config = dict(
    hidden_size=64,
    intermediate_size=256,
    bias='all',
    parallel_block=False,
    init_std_qkv=0.0625,
    init_std_o=0.0114,
    init_std_up=0.0625,
    lr_head=0.0111,
    max_grad_norm=1.0,
    schedule='cos',
    batch_tokens=32768,
    max_seq_len=128,
    doc_mask=False,
    max_steps=4633,
    dataset='wikipedia_en',
)
Each number is 128 + 24 x the weight over its row's rms, rounded and kept within 0 to 255. Layers, rows and columns count from 0. Numbers have three digits each. The size before them is the row's rms in percent of the matrix's.

# q: layer 3 attention query, 64x64, rms 0.129, rows 0-63, columns 0-31
# k: layer 3 attention key, 64x64, rms 0.104, rows 0-63, columns 0-31
# v: layer 3 attention value, 64x64, rms 0.0995, rows 0-63, columns 0-31
# o: layer 3 attention output (transposed), 64x64, rms 0.101, rows 0-63, columns 0-31
# up: layer 3 MLP up, 256x64, rms 0.095, rows 0-51, columns 0-31
# down: layer 3 MLP down (transposed), 256x64, rms 0.0679, rows 0-51, columns 0-31
q0 135:140148118151127115121118131118082131097136084106102119134131103098114089156100082165154139145092
k0 095:134125121053088114116136169169124129101126117114146105106121136166122109159135162104107136133140
q1 113:117103163098168149137099125140119140156117150152138130134160125154164189101128097093112110114143
k1 101:100122135174147134153093083094134145158109138169134108107160095099173151115112105121119136099127
q2 078:111114131174119129144121114145085136137131135134120115133171159117136153146101085153167113176140
k2 099:121107117118130100120107132166105142088114110104150130137129102089149115129097117158144122100130
q3 102:126131120163110132156112124155116113115110143075098129154111110134104084138124101152141147125112
k3 096:139109115063110134125130138137118124113145162141158106134127114148125105179141156109136138143143
q4 108:096108149096090146150129143146139107116135119162130105151174131162154173083132135107134149077113
k4 129:128145131130165153134109127077110155149109183173121144127152114109135130108120164093122112100111
q5 081:112138085148147131149130105110123156105102100113082106146129151125125120135089103169149141084089
k5 083:107135144092127143103129179126126128108140129129125122124130115153113133171130192120104105089160
q6 092:137119146137181110126118132091148134141133119118159150128064136145119143102125096148115155079087
k6 103:085175113126156147132134103107127126154130143142155114118171105130104146170148178131143128149124
q7 077:092133142128105127159135097084108141103105123109105084161164112145140165108140144128154139105104
k7 086:125141119079127145121125172123143154119139156155109141153132108154111106158110183100096113083134
q8 092:121106091095139149131113164162132125165126130164153114127101128131148148110147111074131130113178
k8 091:122124149168157157153115097133110119136144144141127147112168129091142142099134108132145125109135
q9 118:118133126137101131139116146133092111093122121119085125165120119144092096155136101152137143116098
k9 092:123133107056125132098108171146133129103126134134150125108116131139120110164129158095114141142149
q10 091:084145159097103150124118097121099088093087091146130089157179114140139149143126112148110121099120
k10 085:152123121074124113104118189118112173135138126133078105113140111143132121157117141091088116096139
q11 081:110136136074138117125135140125115131150098069155181109124152142121143175124089113126125122100122
k11 099:138135165121137153105155135131116169143169111139107144120146134124159135130111185104103104084125
q12 093:140115078091088133115130159140152137144155139135128153114101129131134117118153151070133131121169
k12 088:134107161202157145161124062138127091166110134120117140138137143116118130080152129140127133140110
q13 084:150108111118116152118124146127173103134128206147156153125102136109144125090177147110126153145162
k13 077:107108149195132125172112079105126106148121134116147128163131117113115145121139091131170139147133
q14 079:131118115123128140135151109064142118125127132088084141140101137167134129135124162089106125076139
k14 094:135140129159132145131136148094141134114123144124071171151132126157077132141128138108107106131120
q15 115:111146115150104141133118103122071138100091128098094117136152112124121087164099103169135115165127
k15 096:131118134064115120100122174150135145101146106131141096145135133131127120178113125125117146112137
q16 098:126081113157140119148104093092133134131155121091100087159122094111139130124136126146156162128106
k16 101:116148103092116118127112163142131126129142133125109134153130116147113096163165171124099098108118
q17 073:125123129137145097097156122133174089159111177153130123156166110131113166100149122109132124125101
k17 085:140120103168129091156123100089112151128116130103107136148091120122129087103117122160150146131116
q18 092:121113110120130125110117150124147154144170160152141135072171119131159160120135113082116099116150
k18 090:119124148161136135169114111139128112143100109159120160121140122093147137053106082125099136126125
q19 093:133112151104192124124142133165135104135114158146152144101152129145126154135142152135104113137121
k19 093:130118131171119108118144091084135131142121147115131128131130113120176133102120075151163130135123
q20 103:168084131103141140126116157144166122158166171155120139136134138170122163110163138087109126100147
k20 088:088122130180171143169115086125149123146100137162138150124169095093143127075136112122136139157138
q21 074:134103134159149127148145100153140118135111162102122132129120143109065106145104105174139159150094
k21 091:117105105108105100102125121129125104091127136095168105140110063152133077188147147164169150168134
q22 104:141121135145127124124114131096120143081159102120076106119117099124151119125150173154136147105108
k22 110:119140110100094109147110166141146105123105162127118140110105120157089133134151147112090104132152
q23 099:161113122108107131137103116167178141168096160133129154136127153136098144130164168091126114118168
k23 098:105109109207146140151123084110141115138145141129126134128127105111138160094121107154110145138123
q24 089:130124097092136137118121160133138150155126168132159178091142140131098166123144130072094123102147
k24 089:114102141208117133155120080107159112160113132149113133131129115092149144091115111148108144148093
q25 074:155107099148120151137127159145128108134144204115109138129101106124109109105152135102138143167105
k25 083:116141121143149135157120073137124099104125123120179133112118136132115110125125091153153173169132
q26 121:154114109166118111125110134091126146108150124107090144138082132123109075153133117151135130145127
k26 118:109120100087125132130117160175150089115128103117159125123128132140083116138158147117120131163130
q27 117:106117147115115149154132111164104118116090108141146102147167122125162163091082113152146164119122
k27 130:152122162096127136119123138096102155126145169143148101122158111121173126182129170118158128090114
q28 105:138117110091155128099149134138165120157117132178162124141141124136126164094149127087124117163163
k28 092:097139150195144114142131106125120134148137122120120132140107138108132115082114098151152119122109
q29 106:130123120101113155111140164140153121159115143168158118099118145113151131071135143102142164132174
k29 081:133119150188142127157103071127119111150138137118122122144134121116118147113141113154166125132118
q30 096:124111120092146143112136134159118138187118130142163131115111155135103148138093116077106114151148
k30 096:109137142192157133128154089111120130114136130125128121132152137090150140098137117177145142128112
q31 092:117136135087109109109160152124132154110121077116142119106127146135165134133072083124100141124149
k31 108:146087165130133126107159164171108127141141112135104152117150172124133123127140164129109109117090
v0 106:145158144137141133093108141121170115100158138125142095109125124124103161142132127191130121102108
o0 120:095099133127118112100115105168102121188172141126159108118137134126111141106125073131128143188112
v1 090:140116128114130125140145107148161178165140114158151202157125108125116145117090173131114099106152
o1 084:172089159112130141121083128137139117073135128120147117126074143087133115126152152100118100166104
v2 106:138161173118094126103104115107150104130149085098111127118163097137140128146177143111120151139169
o2 110:134119160162131112103144130120149120167147138109126134117134126183117134115125101123104138117106
v3 098:091101134137151133110121131117115100117139117118093160158126109166155091118165144121126163118071
o3 102:109155121119127145083121128110174151145112102107152157094089158122130106141109154149102148097149
v4 103:125127105122174166124103121109121123140139115128145154142122092108126164101142155114122126095080
o4 103:155085127122099151068094098148120161131123119155139098122070146131129102102115119178130148167144
v5 106:135126114151142167108146144142087092110118133148131121119103072072151111126170145100135103121123
o5 097:124126102138113110113140126146101163154113145151112135162134122145139125111120108173149142181116
v6 088:101109139094155110138148136168167133158115119136124172150164172135170106093119180128118150130123
o6 084:124106166135129161141093125113161105096118106107134137080096132084157120155140158099098082093129
v7 098:159147141114138138112140126157092125117113148170157092131081117110144113142114114145170098125135
o7 095:099131114147137103181151146154087122110120160158140148161178094126137129122127094133141134170126
v8 078:119129128149105146092135096099167109144127143118124136105110139153100143170109073129054118101128
o8 073:118099144106105099111130144121142142135110130113097112130155166148151148099108125140151104136101
v9 086:120112165146100127156118119118125134125139158092082133097160133166119091156160160105148122141135
o9 088:123162093141167163105142110109139119174149132128136142095115113144081161162130150091101139107118
v10 094:118151108148118160105123153144148087118143088126147112061136104109177127132119151117154135143159
o10 087:140114117163152110101140105142121132170151131119134149127128125103103146132148098145137152167104
v11 088:141160110100149139124147155145147124125103140217181155132092090091171130122119137135129093134100
o11 087:130077161169111136136094115127097150085094158128108133140117123105161095119142099117159133147098
v12 081:115165140188126109121136088104137106089148154129129109153159124120099114140160121170159095145101
o12 078:118147149129157125126131095101120130186152132129108145122131150133133121115137113107108164125123
v13 106:144111140109194150120124163145072126132106118112118151136099090118136120137109138104122113131156
o13 097:145102089122129102126151173162099134093114122147148125139108142118147133143119122164131104171130
v14 096:112134141128126108151121159109132139125135090106122175099104141094137140108106131106145110133134
o14 100:169142126134164128149120134152091119064129103143108118122112177088143150166103138107128106133131
v15 086:076140122169125128152094094101128135108148142133130115163166137120102082132167090137151128168080
o15 084:124181109137143132123138100072123140132140113135110152117114161160132129124152134115127162091143
v16 098:141109097156166148147137120118142140082112161142151089153121115084099148141113104174129122116086
o16 093:109122098111116128131137117137063172151129145160141108123153134119129131080125104140164154149119
v17 108:129097167098133124100123159135133088106126128105140127148068150121157203110147129116137156095106
o17 104:108104153133106141123133149182094128131112133135115104118161121122143156124105065156121120128139
v18 106:126118164161115110125138140154139086102149145097099110116147147162150129120163109146145121124114
o18 111:083155112131121143126151130137158129180142125131115154085160132127116170171119113111087134133127
v19 115:180177125129085161083132106151129102126150089127157084112117105108120149152110154131121125129189
o19 116:131101136146121093147130129149131123157153157126130123163175088161096124104130092136156140171106
v20 110:113128136060115096135139156139105143140118149105154120128120161130162099126115094106149128155131
o20 110:121150145163128138179151145142102097117108104148114127139140093123163132175123104117138113091146
v21 089:152117130070143125104120147151115125139121132147170132168077135118142140112123154131137098101147
o21 083:091105143123105156165106135199121102097108142146103127152133107146136116140120114149131088163142
v22 101:130111140105109132126136106103174185172134110161163168154155155155109147110085123133083131105113
o22 090:147087170103108143121088121125162125075113116103143121122096170108133116115149147100132113106114
v23 109:102086112101112109145125163142117127116111117127133126125131177158121150131080082096152149123123
o23 110:126160104120131126163155175139108114080111111134121144124145146113128166156137133126138107103147
v24 090:143146112153152111121110121113141106097150150171099162149083082130169101159135129132159126103089
o24 085:116126117136160107100098131097119148130142161105122152093119126133121102115114116110111140167129
v25 090:162116134136099133115132111167163145121134149124115135147161110125086154125130134164071160120125
o25 092:095107129071118129120112149104143144142128150082129140118143155138112127090148163127106112152083
v26 089:138125105111155135112130171141100118111100129134163110141065147093136143121114123100152119086143
o26 081:116107112130117115174124159176062143104123139156100110142163110139144139127104096158152108154148
v27 091:146127135152129122099132159150127073115137113118111118127108115100159143119145149099151115100130
o27 092:103132091143118125138136131160101156158133149143098135104172124135115153151093096142125126161123
v28 081:088131169144139120132128099136132088109153096073137097142161088120140099121184134124133150155135
o28 080:123159118151138124128152125115127139170139112130135157110138135148134147127141104122112143118118
v29 100:159140097143184149103122133131129127108126135117097101083098122114123177133109100144125145087129
o29 088:114092093108109092099156147154092145168148133150153110131160120119127145092092102182147128179133
v30 108:124123163140113101135132089097177128143150121124088176139160162159122131147105149150087151104120
o30 097:139107170107135133117076131089173127115134119084145120086119153107130125106140164092101105093122
v31 079:138134084153125160125114128131121133127135121109101070105126175116136137153170087094150122128149
o31 080:112148094147124120136178128134115117163157129156099121130174094168100165124107110149160149118149
q32 083:137102106116101174121164126159135124128167148133139126093097127151119073138152158131155172120154
k32 089:166107135144132119140114066140132107172147145112130146144118125120137132092161165104139142156075
q33 091:131135174150130115146116110073139145137105128115118194137130164114109125122114107160144083096087
k33 095:124171103116100133143116145122127122078122142128141126169113104135116087168166138118116127116141
q34 120:133125097086114173110148169121126130127158119155135112111124155096134140128133154080138182107101
k34 102:127127179152149150124129086092124145138129145146102123128140133116155148082128157114135129104122
q35 089:105092127132095101165117142123164140107149099150142066171169128115142136117143125158117080104143
k35 096:143158118075111126120108171134124130114119083141120138113124132119115132131067112085113110127151
q36 128:160104113123124163136156138104155133111176147185130117121106142104154158103139161089145168097148
k36 098:120141122174148137134120091090125135153118148127098138136142115096126156086134145134149120112118
q37 079:122122065130144125101130126153139110189128097093151144123101114141101092098153133140136141188140
k37 089:122116160150166102164122112171151106145111118143150173119142150112145073164121131144169123161108
q38 091:121157151196140104133098101146130120185103126095114146134161129155109122133165089117118094153074
k38 111:104103119113144091119111161157147119119113110146142108111106129093127096174131098173162134136141
q39 110:100154149149158098155107142118125150140114107082120134145113104138116105157152138130125055124153
k39 092:142147083105116105114137167156142103106142089097148123109114150133090140143135124106098144142137
q40 094:107115133130127176117163116127144114143122146076092138085136129122135132121118123142134196175127
k40 096:121098130180167132133112098134094129164135150162102130151119102133142113104153103133140139137107
q41 113:147126118124116118101140149159095107114126094140152099133153129184132146113144123163129113163150
k41 115:147099138132108147135141147122136157145102105137146116123116143114160170092119114169138129143114
q42 095:115163163109133106140105122115155146088142091090128140129145139107110109158144095167115133104104
k42 099:107138112106117149097145160172146106094119134163133130141133101132112083154130140111096128146133
q43 090:163120141103150131164137090107077108148109182103118166104145150091089160132166121123123130113104
k43 102:125110083155113138143136109142123183141135177135136146109133107154105144137158106132151171114146
q44 097:098164173065149158136139170130096116091128097111143128151127140135141161132087104133112144069103
k44 098:133138128085092174082146138118109126086142170144121114158129131167112127139132129092098111141172
q45 109:150120124131093145102129121108146164143151121164106137178097118098118112125142171113122139130167
k45 097:109156141203156122152123106093150119132109100130125125124153114110178165085115152135151132131136
q46 107:135116137118110165115157123115146115161140095162117147110152153140155101123147143130115162111117
k46 102:158132156183149151133115100074122140117104161146114139171154111079124112118132136151154120130098
q47 096:124152081121178122141135100168105139192111154112156114106099123100110124158129154090122136135166
k47 121:125108113151135139113143122132112125122153132111155129112157165109155147084134160119140179119148
q48 131:119136124083142142109131154145136119139146141189154143099100104142127158119157119094129150124155
k48 107:122117170177159134140138100094141134150117161137148137123152142097159156103141114125129131127128
q49 086:088126112126132121102117148087141114113106118172129152131173168167146127145118108110054098116131
k49 102:121153147102151120133147149115129131092090131145071110139130134130118135103106106124086097116134
q50 106:122141151149109101149125107110122126106157135083111123125132121150090115168164103141129124132147
k50 096:157117079087125131135131154170143112125132115106125150118073131129122129130161143108115136158141
q51 101:107116122090107149140123128168125120100103154138156109125154108137127185160129166085110157124130
k51 120:146115138108154151099152147102135132145169172157122138104117135121134175099110152123121110092095
q52 097:112098095134086167119129139120173121114170167107107112155146131148098123118162154113136138148102
k52 120:142135109128167108118123123139144105120126133160095162139064140134110104104100170101147144127121
q53 103:117114088151124102101120142140141143145117147091139105174108105113102089130140095153140092158124
k53 120:125138146094105092138127161189135101124140060135117158119093127139116083153157139116148132151143
q54 104:132167138117129096146108153135144134136143070122171131102136139139117138114137092127101097149131
k54 119:107143139130147110113167126148121121110111114144168101092154135096148133152157084129129110153130
q55 128:116151119163119071127108131148103146118091135118120120167125127174117137158126090144125075137102
k55 098:117127122075116128115140178171142119115125094111127131117104143154103113142139137136114131141161
q56 097:092151160134154110150125143172098139151128111160137114086168124141145176131120107159132069135103
k56 108:136137141079127132104121123122119143125120121151172097129169169144124147123104057145115150097126
q57 090:097154074156140122116154125145105119161135134088149146088097119116140088125159123128135116164139
k57 100:109092160161146118155129097165117114130124115137133124127131141118117102099151090127157162164134
q58 100:099137109105144157119117136109141126134153151138139087081120120089167133141136147085123189116161
k58 102:141112158154173137135144111113132128156111148129100091132135123122156164080108143118118096118108
q59 091:171159131146126122164124094076130136128143112135142124119165133101096143103153107085115136108162
k59 117:109136071141146128136144132129131116110106143113119130100114113107111156119169137130182144140163
q60 119:141113120121137143115133144126157125133161150163162162117080159137144166107136160078125130140167
k60 090:100122130201158100123136109118133127143118151129123117135159132119139156096133122132145106106127
q61 081:110131117078129119092109173143131125105110132148091135120134117143116143169084123107114116108132
k61 089:157132144067132130111138153127130127103147122117103128129106171167108113106147162103053144124142
q62 113:139125086129134153142126149116170132143176146142154155123157137123106135086134139063101131114137
k62 095:105146115161167103139145089095117134111110130155110114119111131087162146105126130108136142130089
q63 116:134093120132132170140132136149157134149149173160141099123116092100133148067158115124176143113099
k63 099:116126136162101126148099106097124136164109119159120139141116118106147133119129117145141151123106
v32 104:118102141153157102125126133090086091116125120126112105163150124159145158109129156115174121076094
o32 107:131113106104144129107146129172094178149129149151138120107078202092107115117153133130132127167116
v33 116:094120075140186100116103174120140121120155141071098155114118159114132128134138121128146174128149
o33 118:139153134099164127111131126138088097112121126099135107134111143128155144086148157153145108105102
v34 093:141129173156164099147115059115143159111136120110141133147155155152127104104148099140154075124166
o34 092:128136190097137146182081119134173108108116131109137131087132155104139139133175104092131101110131
v35 109:164176124119115116097114120106165127093120147125208145101130113102068151128152132136107089142157
o35 113:116105169143132121147097139125133084161130157108096120150117087135131122144149071124144125145114
v36 099:156114108138158135156129128095115129129160134101145157123154141147124084102099122118171109117154
o36 098:155149129111145127145125166162124117118115126147159138135112138060085121126141083112098136126144
v37 121:168136179177115109132119081133138148101156094129112143168125159146135107128150106138130088116157
o37 114:137122166095130132160101124122164108106135118125156161093136130106107126130139132102096112148159
v38 098:079094107167134092138151105085084123117118116129108141148117124173157105110122103139184158141171
o38 107:142183146094132142129124134110147166121091140115148148141074134100111113119127131104128107073155
v39 099:154147126191138142133101108098116128075123071087121142120132142129114112110128158084156082125132
o39 099:141132132099138120119111117161116106127140116141129129161111139110123155159145092122128087153135
v40 111:121145137095114127143115113118124153178112096135151176155137131121133085134168145112143094156130
o40 100:121115161110089139159081111127095095098121108122130121114108158129134138125126118111121146097117
v41 098:161121164131164138144123171133102114163140109083083156133097140134092123152089169125132134077098
o41 105:132093066097137116127145110157067125105134107139136128136135145100133154121114160140108112160109
v42 101:114057113163143140132133176114082081117141123094076148128138128161123118110108135137147119099073
o42 107:103161086093149145079159111150093175165127147118118120128102150119121136169115147101114125125121
v43 103:101110142155100151133141128121100128083137137127090094103127129144187115122085131103164121135142
o43 104:157165083117150136114165112139167162129108143152167131166143128104079133126104129152161117157142
v44 101:131105176123138146150146118150095148115079126088117139147132124089129185130115148139071107125100
o44 107:112083142118112150112133132169134126119141130127103115110184103141179112131113157155098094165153
v45 101:139139167156148125122130098140150120085118117169130058132144141143149107118110093138150119137120
o45 103:152157116148137116147118121124184151119113138154134143124128126130110121146128104092166146133129
v46 097:147104119120149137144148126115104113158136118119122174103110115136060156143092180140106138111106
o46 107:150078138121106140130149145150065110123154125113107132123128117091148105132117141129065115164146
v47 089:109119132130150138103122138110063144125121111054158146109144116157146116102121129128127117147102
o47 100:127146135080122158093086117138152118147122119136152118170104120109120125115125122172146140100120
v48 110:140091134106169075102105136118143158147127137116148143123077128125127114108147103163123109148087
o48 104:124142129100144160136111090134102118130135110125126127101119143114182129162155129127149155063103
v49 113:156155147170153134120117125125111162123099077107091144154102146127125145130118190082129100112087
o49 111:157099105123124117132139100180094119121137113153157113134119125108137153128114130158131101185146
v50 094:129152139098067138133155113144126142124077132145166131121101103099161134129093137110103142144153
o50 102:111131130157127094144126161119143133120098121181134139181128074134136114118078106179142130137142
v51 107:126145140113125088130137120156102144089120144128119147152108133118117124120147143170147095145119
o51 125:120157168134133141164134125157079088109115148165114134136146141133206136131111113103138113142163
v52 098:152100092125199129134119123127138167132163111100071160131080178110110118141136109118132127120127
o52 098:148148137129114129137137106174099097103148117116149114108152116092143164149130157129109122099152
v53 100:125092173127140105175137084142095115119099158128145154158157122105086113138149109142124132135133
o53 112:101144165126103132154121171135091120081118132128086131090144129115151076158147121079114124085162
v54 104:175085137118152120154120175144122124126141160142106094121118151147067095152095117126112132107138
o54 108:136142072132152120133147125154125121076135119134090168137175120136115128165147164083115138112135
v55 097:115170118098159151099151136161144130149102127136127120149114107065089144146124154155113128105084
o55 096:108106117172096089137104116154089124137144131146120103125132129160180146142101103133158133167127
v56 097:106140123119141081101113121143136130119147127100171175100151106117145121120136107163137106147140
o56 090:110150178093141154144111112124124075123125132094143129117123132115162099103153122136144124091104
v57 102:173091123134114135139131187134152109151126109172096137122085156154142098148122145115134109118124
o57 104:117146082114146114138153121124088164091117134132126169135158139155130168171112156087087125151102
v58 111:142149119130113143134114123115129091120129120164133127133207135132111125135160138099134085112151
o58 110:114113152145097109110137132119097128156143173119080115102133151148074126142112102073113145155123
v59 103:123134155148169122078120111117120123144130125109117126117112092093148120113132151171132182127065
o59 099:158126087124124148111124082128123160146118112131175112115094126098155119125109127144174143109088
v60 117:139079147186138092155138126149129111093144140165114108159091149170144107109124121136180102120104
o60 118:118179135113182134147143146132104167099117130169141159123120162117150136149157125085104122133146
v61 100:125129155154079120103135126119149146147138135129147083130134101164127145147154101141063152130087
o61 093:120110116149141156108105117050195173162154110080123115085118123159127122130149141130117141113123
v62 100:148151108101147139126131148144152128171112140123139191125096148092139128139139182132156122119111
o62 098:110116101103131106140125121150057108109121134138160129162152127121166165124134110181133103153092
v63 102:121136116136195119153132109133081102100147154098156156147134139143098098127112113126150160088145
o63 106:117165142140134126159143187167096109092139136137146117129099130066132091126172107127122111110172
up0 074:122136116126084110108139142130136116102137106096108128124108129140120101176141129149126152137134
down0 107:137109134168158158136117102088142144159132160161136121112136110105139152079132153098141121107123
up1 120:162109131102132107144140088168118138135162122153114129119158133159163154146093146099114094152111
down1 095:130158107099128122145091108190128163104119107124077146159114110112139138114080142122181116138108
up2 007:115121104115106160121137111120105143083096080090105132116095115120152131138129112107106126131095
down2 007:129129161128117100147093110105140100139159153182131127123149133115085098107117067124118133122157
up3 005:120119146119112177169131155103139145087138137133121112128094118129120112175135126112113116176151
down3 007:171149111141119116120142111175131142143151121158134168134154181137146146130150111140161142115121
up4 121:172111136142082133125131142140111128148148173145126107128124148135096161102129113104138152158139
down4 104:165125129100114134190129140094146126123160108128116096092132123113160135145160156102136136107160
up5 135:139107131123145115123171116102138095173204138116108129152150150138129123137124154099076133144135
down5 119:070111114130131116166143161151142157164117112111148102174144120112131125123102164164150120177146
up6 096:124130154117144128104121108162119134160130181146158125106108144066145104072131141126113141186135
down6 062:081139135145158098160064169123118180155116134147160136140090163103112123091112103123133126140114
up7 089:152145123150143127117119124129147118069146114125136135108120108117143101128127151138172094115143
down7 107:122107104104111151120128159092114147170102110122110127140121153153114163137124108096079156123109
up8 115:146127169106128132103138103129149107159122122111158117163105132104131149090123163103121137139122
down8 089:156160136123151097152119119097132166144110129127146138169120120127117097095130145104125083116088
up9 123:159086086094094139120125124155121109105122151154108110155116159109107119104146149155142134153117
down9 096:129142150140144096144117152130128094107167126129160135171121179147112132133101149124163161106130
up10 151:166076140162127148114145116118138087122146157137082120189113138182120126117127121123103124121120
down10 131:143105091131115106133152125196143180103139126117156146096128111093161128101163112162168120133164
up11 120:178121127080108163110141116100133106109156118149151138099135151146156132091097123122106141121118
down11 102:135120162157101136133095114100103147143129128152109107121152093142152117101116113144097120104142
up12 136:141123114106123154086127143104112114129139115128154120106097174126103163115135163137125156124118
down12 137:120143153142098161128135102108135131140123138113121122107108152144112157061146141117138179133138
up13 004:093097149118126125155162106111115131100138105131107145114092137120127150116161158147176135141080
down13 005:158177141136148128133073152107129123159138162138141136153173153104111126120137095150100131133205
up14 089:142116120107162116119111130138119133124124132133131141093149131106139148150114136143067104138136
down14 089:114106129111101119114125106140136159132137140139144137153129124157126128133103183143166159108126
up15 092:176093138113090127088121176147127129150149150147113141098122110163110136147132139117117134135119
down15 120:092105093126144129172076119140107137117091122151120114153147127123159136136135115087134105127138
up16 113:167130122124115132122136128141128091123159112093137134085118137141181146080075143149115128094141
down16 080:104134136148122098131062120091086146111136123092102131164137100194117115111154100116136128095134
up17 096:138123159120126134111140108137120115097129171164165124134154141121145175107119134155126112113104
down17 078:148156107135103132098084091139126151118160161134144143133094151087123138140100152164140105128107
up18 115:169099137140140127082157101153127104110169119104093126153142098146150108105129124130163122150079
down18 120:153162098072147126168107172137118156153094107138171124154127139082081143126121124131134153153104
up19 065:084113093118154138138121161122155136133143091099103125122144154162160099133149141120127129110104
down19 058:144150155140096129147135120143116128149088137165154119163126103102096143097100094158150133138119
up20 099:116118109098117118124172106139125136128120106116125154167147165162132102130078161144115127149124
down20 107:137155123159156134099080131117134162122142163122101088105082115123106157106159113131145117106134
up21 121:160128084131154138144168131100135163126155130152117168115163118108138079096103128131077115171117
down21 070:114110159127099098110148127146122127143113116173146131171103134149119138124108126144114095156111
up22 154:137108122130123153087139134088183127117151144144112138135107185142118108130144175131119126133120
down22 172:136133114113111138097136110141100132117153134118150140088135122149116141146079150088160095090142
up23 092:144124115115150114105153130095110138146088180158138117123173124149140167122089149155146145146102
down23 080:115130109164121137124085093113137182161132153132138167118128105109117165102116143121144150115100
up24 123:149109129101150133123146127114140123099143139141155151122169127141155156086146138134139139118137
down24 109:169139119100119133094133100082159160122155107145173138128162156136132142121144172108161099110119
up25 115:123131138109173124086148152142167156185125128139199146106148117113132125094148107113104106137141
down25 089:068146154109133075154133119134133142151118117104159129134130091124088123136133096128116138163137
up26 092:131125104065123099113127146186139094077148157139129138113120147157113150119151140130106135171173
down26 120:100163109151107148134095120091121166156123112132129117118117109101146114156102135093165119074129
up27 086:117138163143136165103139108136156147143164182109118122097128108170123153134119113133082112107092
down27 072:101157117126108136140080141122126166118132144105110128113125097114119123151115115131159128114145
up28 124:172120105124145135109172158101101153129176152100129130082111156146098112142165159097113120139133
down28 119:085143146142101142144107134124156094161088097126144114170122119087155134097102138196108125165153
up29 114:154091145154151152124135127177115114115153119128130131105134127153131151102153112121112149131098
down29 199:136110114075095146114123149179112115127154126106127115135140131146115106150132122106130137128150
up30 143:168102112120111138126147119166109116138163153122134140100097162090118145114129110111147152149169
down30 140:160134083116123156159129137114150140110140144135116130107136098117142107129160156072131130121175
up31 004:166158153141117159111129127157134135186091128102149124162117147156126189133119151150116134133164
down31 005:114109097125111089153124143139132154123147117127120109092150068129136062105106118084128170103102
up32 128:184116123134132170135131122146097103135144151133127128088144134112138145082149135096130133141144
down32 159:154146100081127135174137148104153173142132118134121082101152119120156127088126166085133137092144
up33 095:117122092136141134069118161129149079118104182127139120163094152143161140112123165139141121138095
down33 084:096170111125122128136064166083143181141098150124122127131150109132139113125135137080156101132109
up34 097:137077118119127133100112190119155132109139148139100136125151141139130121113142147151158174099107
down34 101:094194112147105101145132081141094111167110127136151116151108083128130142135113098114110074147150
up35 126:141105142109121121163126115174128098144127149130143145153151115131179147065148121114140146132106
down35 111:152114104149171146112160091113078152165141148121098147101126175146151131109081148123153096093105
up36 006:122123129127100141092112107116118108156093089095152116111115113138110130114116114093101090116132
down36 005:149112087131119089166141146173134173105161136133108099134135103126152099138112130148124176130097
up37 109:102139133176158169083138150131122114130132143133158158135128158112113095121168122107119156138109
down37 084:123134120127111094132127174126107159116140110147113134110157141107169114114134136095149131138132
up38 104:141125099147147129116141149122159114129141128136136135092121127122088159119131133107123129150150
down38 095:118127134141118116143105103124127141123113114124113121133134101115162126137136144136139143082142
up39 072:157128108148150128140125130080128178184124164148140101106127138126150126108111147128156118140129
down39 084:124124118086094110129091174176132102108131099114144127137123118154112113161141126121143126147143
up40 111:160125126105124136092152136121129098135172134136157112092143145114085138126144129125122087146136
down40 082:086149154129115124153110141133151141105098129144103110153133130116126113141114152163174113156136
up41 135:127124123099142155123146098161070122144133109196128106146178117137140174129123111135142140146122
down41 158:132139156161182157145114063124116120108139124138112122126171124091151158107143125171141157116093
up42 006:130100144113156106136172096154133113169151096151130167115154120142106150108141176149180160069115
down42 007:106129128138135117115066182085114131127118167084128095139128095139126115143118112113094114180168
up43 123:155112089124100156112149150114137142139172158129109102118095158156121106105118174119167105135163
down43 127:098117136124136102156069124155136111148117121117145145144152069132139125120126085146108119167095
up44 093:112126141100130146112145080165140188147158144140164165096149162129066147091108141111103149152119
down44 074:102166133111118114122087082127130218135127100111159127126137143137114115151133112117124119141110
up45 010:103136120112073105112081165098109098121124119108105109120104109090106105089072097148102096123132
down45 009:118133102134141142125165074137146136123098113146145155143131157141129146136163176082133143117118
up46 083:128140161106122112106132158167143100133127121124120132126114087149114114141190135093099112146130
down46 112:126122092134124135156093127080095156126143134124129133147113158131138109141083138135155125104133
up47 005:120117131139135118133164088120110149100146124124165130089116126139150138153182135075133131144097
down47 006:169115166122131151153089140154138130152155132137110133173140151120141137147120077178129131138155
up48 101:146124144087175103120123160110149114189164148163150151102096137147121173119152102112118108143140
down48 083:114142144103142126153061113101138152163120120174118138116138117155128137125123064148137122124133
up49 125:150110126064112144105139084113152142116172125156143132101162136131146146099104136113116148134141
down49 110:112123147103097113143089050126120171138130133145116122151180127123136104117135132161098122143135
up50 117:155160125082115099118149121147138127139184157154146149102133155070070168115151152093123095103129
down50 118:110126131132132144117132082150106142135087108120174096136108095141128104144099108180112138129092
up51 131:150121165137117107128117120166130124128132113123175131119149131125148183107114096150110117153107
down51 141:129120157129130130149120136095103119115128133119083150110108086125116140134169170133113152091144